From a checkpoint of a small transformer trained on Wikipedia: gated attention.
Each number is 50 + 10 x the weight over its row's rms, rounded and kept within 0 to 99. Layers, rows and columns count from 0. The size before them is the row's rms in percent of the matrix's.

# up: layer 7 MLP up, 384x96, rms 0.0802, rows 109-125, columns 0-95
# down: layer 7 MLP down (transposed), 384x96, rms 0.0802, rows 109-124, columns 0-95
up109 102:61 45 32 49 33 61 44 46 48 47 60 34 36 47 52 45 51 52 47 58 21 51 46 51 53 31 49 50 46 60 54 39 59 46 60 40 43 61 41 59 59 62 27 40 58 44 38 47 66 38 60 49 39 57 58 46 47 47 44 58 42 56 54 47 46 61 43 54 33 66 57 31 55 49 54 64 48 39 52 63 40 58 41 52 42 53 70 50 57 29 36 33 67 49 47 55
down109 101:48 64 54 35 54 44 45 25 62 34 55 48 60 48 62 53 60 66 62 64 58 44 60 42 28 57 47 39 36 43 51 59 43 46 55 51 45 44 39 48 28 36 49 49 45 51 60 51 56 48 58 51 65 49 39 45 50 62 54 51 62 62 36 53 39 55 39 54 45 44 52 58 40 57 53 75 58 33 40 43 48 46 52 62 64 64 63 62 51 43 66 64 69 37 56 49
up110 092:58 46 50 37 47 32 73 47 54 60 50 56 74 49 62 51 54 55 34 48 44 61 40 65 54 36 31 38 47 57 49 44 61 55 67 55 57 42 56 36 48 58 61 55 45 41 46 63 62 35 37 64 52 42 39 57 47 37 34 58 33 52 27 49 42 50 46 55 40 50 64 41 66 53 52 51 50 54 52 60 74 50 66 48 46 48 58 51 43 37 41 39 46 62 51 42
down110 095:69 51 55 70 52 50 48 61 50 57 44 36 35 35 53 43 37 39 54 45 59 36 39 43 43 60 47 50 49 39 48 37 32 37 41 53 53 33 63 38 68 41 64 40 58 41 69 63 44 54 48 40 57 63 41 53 51 51 54 33 41 40 67 62 63 44 52 64 38 37 53 46 42 57 39 40 64 67 56 51 38 50 55 40 49 44 59 48 57 60 49 45 55 51 27 57
up111 089:39 45 28 55 48 64 53 53 52 41 54 53 49 53 37 57 58 60 59 63 39 62 32 41 43 56 37 60 54 62 51 60 53 43 60 46 57 46 31 48 45 56 34 53 35 52 54 48 59 44 56 55 42 74 40 49 68 48 50 52 54 52 60 45 59 61 53 44 48 42 52 54 69 54 62 57 39 54 44 55 37 55 47 27 33 38 34 63 51 43 55 26 42 48 26 45
down111 088:40 59 31 21 44 49 48 73 60 54 52 46 42 55 54 47 46 45 49 48 54 46 39 63 51 60 43 35 53 52 43 43 40 57 35 54 48 44 61 53 61 59 42 30 49 49 64 46 60 60 48 45 52 45 48 50 65 42 44 64 41 45 50 57 53 58 46 35 47 59 43 46 53 41 34 49 54 60 49 59 50 32 26 32 59 61 58 38 34 53 66 48 60 62 66 28
up112 102:66 77 63 32 46 60 40 57 58 46 64 45 61 44 47 57 57 63 50 40 59 62 37 42 51 45 70 42 50 39 49 52 61 64 46 55 45 63 52 53 52 53 49 48 64 38 54 51 56 26 37 49 52 49 49 43 55 35 68 55 45 43 60 59 56 32 47 48 57 40 62 68 50 60 50 51 34 26 55 67 54 53 67 52 59 42 56 67 54 43 36 46 49 46 47 49
down112 101:39 52 56 60 48 51 76 59 49 55 54 52 42 44 51 69 50 39 55 66 70 50 57 51 41 49 45 56 33 51 51 47 44 40 49 53 72 37 41 54 54 57 54 48 67 37 57 34 59 46 51 64 49 66 62 50 31 64 40 50 56 53 67 57 40 55 50 48 56 44 45 57 51 52 15 42 43 57 47 52 36 58 50 40 50 65 54 37 35 40 68 39 53 60 58 52
up113 089:38 48 42 59 40 48 48 44 46 45 82 54 67 52 36 70 40 52 50 48 32 37 49 63 63 29 53 52 49 64 46 57 28 44 49 57 54 63 61 40 46 53 49 55 29 45 61 61 69 47 64 58 46 49 47 56 44 38 47 59 55 32 43 55 24 55 43 51 54 46 53 23 52 48 40 52 48 65 57 42 44 53 58 54 46 54 39 48 48 52 45 58 39 49 51 42
down113 087:39 66 59 59 36 38 61 68 57 37 36 67 48 18 57 66 54 36 57 61 59 45 47 40 49 41 35 46 35 62 43 70 60 52 54 51 49 35 59 58 39 45 55 54 79 42 49 52 48 35 58 50 57 36 66 54 43 58 34 51 48 42 52 47 45 46 49 49 62 44 55 49 44 50 57 51 58 44 55 36 54 57 62 37 52 48 53 50 36 47 35 46 37 57 47 48
up114 104:57 47 42 58 66 63 46 47 68 40 48 30 61 40 40 65 67 55 33 53 44 54 50 52 41 54 39 62 38 51 54 42 54 46 39 66 50 35 49 66 47 63 43 55 50 46 56 50 65 51 50 50 47 52 56 45 57 51 40 62 73 57 43 45 64 39 41 49 53 60 57 45 49 42 65 63 44 67 27 50 63 69 45 62 44 45 46 57 69 63 56 35 40 38 43 61
down114 102:61 36 63 48 37 59 59 49 46 54 57 50 48 56 46 60 66 52 57 44 41 50 59 39 47 58 39 51 52 39 51 49 40 35 50 42 48 31 55 45 68 50 55 74 54 43 34 33 63 37 61 32 59 53 51 42 39 38 77 60 56 56 43 50 71 67 49 62 52 56 50 43 44 53 36 45 55 48 63 63 45 48 43 45 63 66 41 53 43 36 48 57 70 62 43 50
up115 105:64 48 27 37 51 33 55 40 57 57 54 39 68 48 52 59 50 52 40 66 68 71 61 57 46 55 56 58 48 34 68 54 35 38 39 45 45 46 57 43 58 44 51 50 52 40 37 50 35 47 48 40 46 54 61 46 52 55 60 52 53 73 40 25 51 30 34 62 52 52 48 70 64 60 55 55 67 54 50 54 45 51 46 55 44 59 68 60 45 60 46 51 50 51 55 59
down115 106:54 45 41 45 58 43 56 57 54 44 53 42 43 43 39 44 44 55 62 64 76 69 58 41 50 49 38 53 48 54 59 65 47 44 50 59 46 60 40 43 61 26 56 37 47 44 39 42 47 33 35 44 30 56 57 65 57 50 59 61 51 42 37 30 54 40 69 56 54 53 67 56 47 62 42 51 50 38 56 27 60 64 42 48 38 45 45 69 54 46 46 54 37 58 54 63
up116 098:44 39 61 49 39 42 54 45 59 43 69 51 61 35 54 41 42 50 51 70 42 62 58 60 37 56 46 40 54 50 54 49 51 56 44 43 48 44 56 39 45 64 60 65 37 46 43 60 58 68 31 41 44 45 44 35 46 50 60 55 37 61 49 35 52 59 47 55 26 47 39 55 47 57 40 44 69 62 53 62 68 60 45 40 45 24 52 41 49 57 29 56 46 51 34 59
down116 101:44 34 66 66 54 60 50 51 69 53 31 45 52 57 59 53 52 42 39 25 47 50 46 60 57 62 50 45 35 60 58 41 49 51 50 50 44 49 65 57 47 36 46 64 57 38 42 44 60 58 55 34 41 51 57 53 47 74 49 48 49 45 47 42 59 71 40 28 61 35 50 46 45 27 53 36 49 60 53 49 72 45 41 34 60 60 47 42 48 63 55 55 44 56 48 57
up117 094:59 47 41 48 64 41 36 49 53 58 51 72 45 32 59 45 54 61 52 42 58 58 57 51 59 63 51 60 58 54 48 46 34 41 59 73 64 61 31 53 40 41 52 56 45 62 52 45 68 39 52 32 56 59 23 56 50 35 48 56 62 78 41 48 35 50 57 48 59 40 36 62 34 53 62 50 41 40 49 57 47 57 52 56 49 49 51 58 53 69 57 51 52 49 43 53
down117 095:47 41 59 53 72 43 42 60 57 47 47 42 57 62 40 51 64 44 50 56 41 45 45 52 42 52 54 51 41 33 60 62 51 30 68 15 42 38 47 79 33 34 60 42 48 39 50 48 46 39 55 55 50 48 49 68 25 58 51 38 49 55 43 52 56 36 38 51 43 39 54 46 52 65 59 50 53 49 49 45 51 58 69 40 58 52 57 55 61 56 48 56 63 44 46 53
up118 122:53 51 44 57 44 49 35 41 56 54 42 65 57 50 50 43 45 66 39 70 65 50 44 48 65 76 51 50 60 44 63 58 74 41 45 62 52 48 43 39 46 52 38 55 56 48 39 50 57 43 41 65 42 64 76 38 48 48 59 69 34 58 31 50 32 48 44 47 56 60 51 61 61 51 62 50 56 40 55 50 44 52 58 46 59 32 57 65 61 44 37 54 57 47 61 54
down118 118:44 68 47 59 57 45 26 62 41 52 54 58 52 49 57 45 51 64 46 61 52 44 42 41 69 56 56 47 37 40 66 73 58 57 56 46 52 57 45 35 50 41 41 45 55 52 48 48 52 39 51 43 48 52 50 45 20 59 42 55 45 45 39 54 41 50 53 28 56 47 69 48 46 64 59 56 48 55 40 53 34 56 63 60 84 50 56 54 56 51 51 37 40 47 67 59
up119 093:31 59 69 62 58 58 60 49 34 40 47 59 47 40 37 43 60 54 72 74 32 56 38 52 67 57 57 51 54 60 61 62 50 39 58 52 46 42 23 53 56 58 21 58 60 52 57 56 42 52 55 45 52 42 32 55 47 55 46 33 56 51 44 50 49 59 53 44 50 45 63 42 59 48 51 56 48 45 58 47 41 48 57 39 39 44 64 55 51 43 52 47 38 33 32 41
down119 095:44 61 30 49 44 40 58 56 51 57 49 56 49 48 42 46 42 31 54 50 48 47 50 62 65 64 54 67 44 61 65 45 37 59 50 44 46 36 44 63 44 55 62 50 54 55 56 59 42 31 42 52 59 51 44 48 65 31 31 70 32 45 52 47 57 48 51 35 67 49 23 48 34 29 34 37 49 45 52 49 63 48 38 56 47 34 56 43 44 57 50 43 49 60 56 41
up120 089:39 42 69 33 45 45 54 48 53 65 55 56 57 49 36 40 53 62 61 51 65 42 62 59 67 57 63 48 58 59 54 55 47 39 75 37 44 50 51 43 51 48 46 44 38 51 60 53 41 68 31 48 60 52 40 51 47 63 59 83 57 43 58 50 65 54 46 54 36 47 43 36 48 57 41 47 48 38 51 65 39 63 61 53 49 56 40 47 55 50 41 41 54 30 37 58
down120 091:68 56 57 40 52 57 46 62 42 52 60 48 48 45 59 45 54 59 38 56 52 51 45 39 41 48 42 66 61 59 38 48 48 47 52 39 41 54 55 46 54 49 60 43 70 35 45 50 43 49 32 54 52 63 62 39 47 34 45 42 37 34 39 32 40 45 37 43 71 29 51 37 49 52 46 36 57 61 41 47 53 43 44 60 63 54 70 64 51 43 55 32 55 58 55 20
up121 100:55 63 39 46 51 50 42 46 65 50 50 37 54 40 48 48 46 47 45 29 59 48 30 62 54 56 45 52 40 42 55 48 66 37 50 64 41 47 48 45 31 44 43 58 50 52 42 57 38 59 48 32 52 47 52 57 59 53 59 59 33 48 48 32 64 62 36 58 45 81 50 55 63 66 57 59 53 47 54 59 47 34 48 20 45 52 52 42 46 46 51 68 67 44 45 38
down121 100:57 51 55 50 48 51 40 76 60 45 59 64 45 45 59 67 55 38 44 51 57 64 50 56 44 49 55 61 30 39 68 53 53 51 50 65 31 53 41 38 40 39 65 59 57 59 61 40 57 57 46 37 52 59 52 49 26 63 50 50 49 34 56 68 44 67 44 48 44 43 69 45 42 57 39 59 49 44 49 47 45 66 55 39 52 56 42 37 62 32 51 51 60 60 47 68
up122 106:55 45 55 44 60 68 42 44 56 56 47 44 62 46 52 50 47 65 52 64 58 60 36 45 65 60 74 29 46 50 44 62 32 62 53 54 39 50 57 45 42 56 60 45 67 48 45 57 61 46 36 58 44 56 67 26 37 65 48 58 75 34 30 50 45 49 53 47 43 31 43 45 55 59 49 52 46 47 52 55 44 59 62 34 45 49 39 46 37 47 35 52 44 49 52 63
down122 102:44 47 57 50 57 45 46 57 42 52 49 39 42 55 36 52 69 37 43 61 47 47 50 44 59 63 44 53 36 36 51 47 39 62 42 33 56 42 37 51 50 58 67 53 55 48 55 42 54 44 72 40 41 81 43 53 41 58 58 58 72 41 57 59 58 55 64 48 21 51 55 40 47 55 55 45 37 46 65 53 56 58 51 54 45 57 32 44 48 41 64 67 42 51 32 54
up123 108:53 53 51 31 30 44 36 41 42 40 63 62 67 55 46 57 40 64 57 52 49 55 46 53 44 38 44 60 49 44 65 40 64 50 54 55 49 56 44 45 51 49 61 51 36 50 40 48 56 28 53 37 62 46 32 48 52 57 61 59 70 51 40 51 52 73 62 56 47 57 61 48 71 50 53 47 52 44 68 52 39 50 60 43 49 71 25 48 40 64 50 36 35 41 50 46
down123 101:42 57 55 26 59 45 64 40 53 58 63 43 42 40 59 63 45 51 44 56 51 46 56 42 33 43 60 41 55 53 70 42 45 47 56 45 37 45 56 46 53 33 54 46 32 57 43 21 57 55 51 58 37 41 49 68 58 29 49 68 49 45 55 43 43 61 40 60 54 42 47 58 64 30 37 41 59 53 50 53 48 56 48 53 39 46 49 41 32 58 46 47 29 50 59 33
up124 092:55 43 35 59 25 48 46 51 34 59 56 57 43 52 54 45 60 61 59 41 50 63 47 50 73 52 28 54 47 40 51 50 55 49 70 48 55 59 54 46 44 53 31 46 44 53 38 37 61 47 43 32 58 68 56 50 61 40 43 46 53 31 35 48 60 33 49 37 33 47 67 32 61 54 42 56 68 44 53 61 59 53 56 57 68 47 42 54 44 54 38 50 50 45 47 41
down124 095:23 58 33 58 59 66 58 57 64 52 41 48 48 41 46 56 44 46 42 60 66 59 60 47 49 50 55 45 58 50 46 50 44 41 32 55 56 50 54 28 33 51 55 42 55 49 52 48 41 49 54 55 46 35 79 68 43 59 46 41 44 52 49 69 30 58 44 34 44 35 59 34 34 43 58 51 47 55 28 47 34 44 53 51 51 51 64 51 42 62 63 41 52 56 53 46
up125 097:61 39 54 46 42 55 51 59 68 44 60 54 27 36 58 49 68 63 57 56 40 42 62 35 46 50 51 54 69 46 48 44 44 47 58 57 57 67 40 57 32 63 32 58 41 50 46 49 66 48 44 27 56 45 44 48 63 33 56 59 56 56 57 36 47 34 52 47 58 68 44 50 46 53 53 56 36 41 56 63 52 49 35 44 35 42 53 54 34 42 57 52 66 36 38 62